From a checkpoint of a small transformer trained on Wikipedia.
Size: width 96, vocabulary 940.
Architecture: LayerNorm before each block, biases, tied embeddings.
Training: a variant of SOAP for these matrices, 156M tokens, 4773 steps.
Each number is 128 + 32 x the weight over the matrix's rms, rounded and kept within 0 to 255. Layers, rows and columns count from 0. Numbers have three digits each.

# layer 8 MLP up, 384x96, rms 0.317, rows 352-383, columns 32-63
082119120177116112113105103091113114165204126110104146072094108136134138037095159198169119120105
124057137161106131079139141170129100068143161177211162091048203108217160083206092188119150195099
135149143120212076078108071111103177101141092125093148126179124125092145095115094152165116208056
151195112070144176121145143094111164098137079139114114109122138164146227115112154074156154142163
152172148098188133108184152094158108157160110113101168084150173145164147088105129109126144141139
156101101094104152136109146105156158126145114108157093102090157138107123152156145135126163091090
165111119110143151148138103128147118150080170143128142136151184138094142088145123096107172113100
172164130117106183127157168138112119183052131132147073152198138139146148118125129128117115076142
180100147152151145130124070176095120166153143115134153109097117089131137124171158107126173057139
137097138112144165113132184130085098128154179154183091107165132130109133128165135124118084125135
126125125163115145136097138139089128070148136150092051120105097051145130165147161161121165168093
087089115054167170124102123129130124122131156103132145153117124124130102123172136113121115055118
097111134153146109152182176111111153094140109193131178131135129177168135113142160077092158170125
116140091144147094110149124141146147133095133112113128117137133120115075145160124156155141163123
150184118149164111084120132120119135138161092110137145135156130119103127123115145140120202152097
076182124090106137180136146107115129103080089065118139136113112082106138139140131119144156137136
151107171123153182110173155119122108090188054173136142127116145131193108089127122128092170177087
144080123170128107099143143074164122081109143141115193035147189114146131143083130138086140102093
066157150111161193149165170136163115136144145134190093151126133148102154138155122100121127148112
167132120148154154051134097086109134197122113162104073170133139104215086117133086105131198156133
063088089102095154139145133106105186149147082168106149126104186122169122165090130160110125127201
056107148073107112130112160153110140103129137189137098122140156180119137126119088166102105118135
112166175099142180090137125160166112116114171149119134144113130126120105084143152135184116156112
185172097113123128064171112090172093136126162122128129092087178073117075152114112035149138134135
136157130116137185089158181167179124109119146131106091149160126111143122143115139174174095134155
124182161091182164145182139126067143076089192120117127106137123147123103147107193109111190116117
145161138102126149093123143097111111126090121165145111159184110096101106121126163180154114151156
150123105131175118104096090114107065123145177117077115114139100125114115118161170165060122134109
148057139138202165164094145145142144151143104181138102127138113182127076112135125117139139105206
156160139142106111087146192115153080127099154095175101127079098111191173122119056139128153151081
128117175137145149110081093153123103121185223108109117152070102093100122125170098165179088128143
104093127083138183108124072129125160122141109105108139167141107160126162153070095151181194212130
# layer 8 MLP down (transposed), 384x96, rms 0.336, rows 352-383, columns 32-63
120131148154151100100061138133142133128105127138123146154135136132154144134151138128139141178202
093067133136091114143100100149158112164146119139193101117144086163122117141124135135150107115142
145150117156152105104098107160135207146174117129089144089130115142141117094160125117083147098159
177151125105149163124119136180149131099060141117175135132093070085167154062130219145110120150128
189121154117121118091093128197157132030112141120157085133143165168122092179126097216117102122120
135098128110208120143061158151084085132096107125115187075104127108136124193072122075145118130126
109122125108103199129146110148127158077108146092136138114143128121144131171201157123168058130143
112094098151192166131168192087113159074127057133112119084136130139086065173097136138121133097123
104096094109178106112108103183154151110153116106109150181079111123164202123119159151165118106142
151218110170109142111138149138174140154148131148124136109063143150104168142144124111134093152103
157060148113141135075134144184139148187153141089167110116153142069106148125169116145119153101165
105197148110085138085162151114141158198060159100167121107101145077074094142157076098150120145111
137103132137129113163101115111112130076094156144108114135146086179189107100125167172085117143068
126126154110124127113126134128201128129102113130136126170112076109191131147115139190144141088071
099129176163121186085128114124091105124158186119133114103088087160169127113138139158155110123111
033131143091191091106131140149140136096103142151120095120116152138108129160112114146117109148135
149110191145140126090171100160155149079147131082165142024175177089137086164097111145098130074100
170127194121080108132078101090025193117186070171108085127075086116152148150132123131129136191142
164171147123138116073211076147130121127081195140121123181108082122061128149152104125112150068133
191154110115165130062104079069133181108100137113092118255137142141096130116068129097143153152095
154137069146138122166169109161154063161081122210106115102132101130143097184189131136089137093135
169101155117125075099073085193175132112131157146111127157093189156145189160180106084141131138104
124060090118123070153154069082132127106121150139145110147169135128156087167116104067134116125106
159151137104141149144175095117139153110118123109134117117159122102171084096104099132136153154173
116151137133121146159118141070091100192154111129140094146114140145123128122098100164165126122138
102082162083105200153148155080162164136125070113148064131145144156138127179170136106176091224109
143143159160133138110147124097120137073143109139060130104122124148160178122098085105097118101134
059120159131093169142116159149123138126094111101125115104149125141172133143115134110159128130176
160155177164088114151179087113155126122084184134082139184131109104157130162160157116104132159132
050166094082169092121053099141081158190054120096150145105151135132108133136123076113127150140112
143155074152166158093105141085093199064107089120138109127145158136097084061100126088095079159135
184108160134149167144130132102178157140148128138149109128154113095109086151145112181101126109162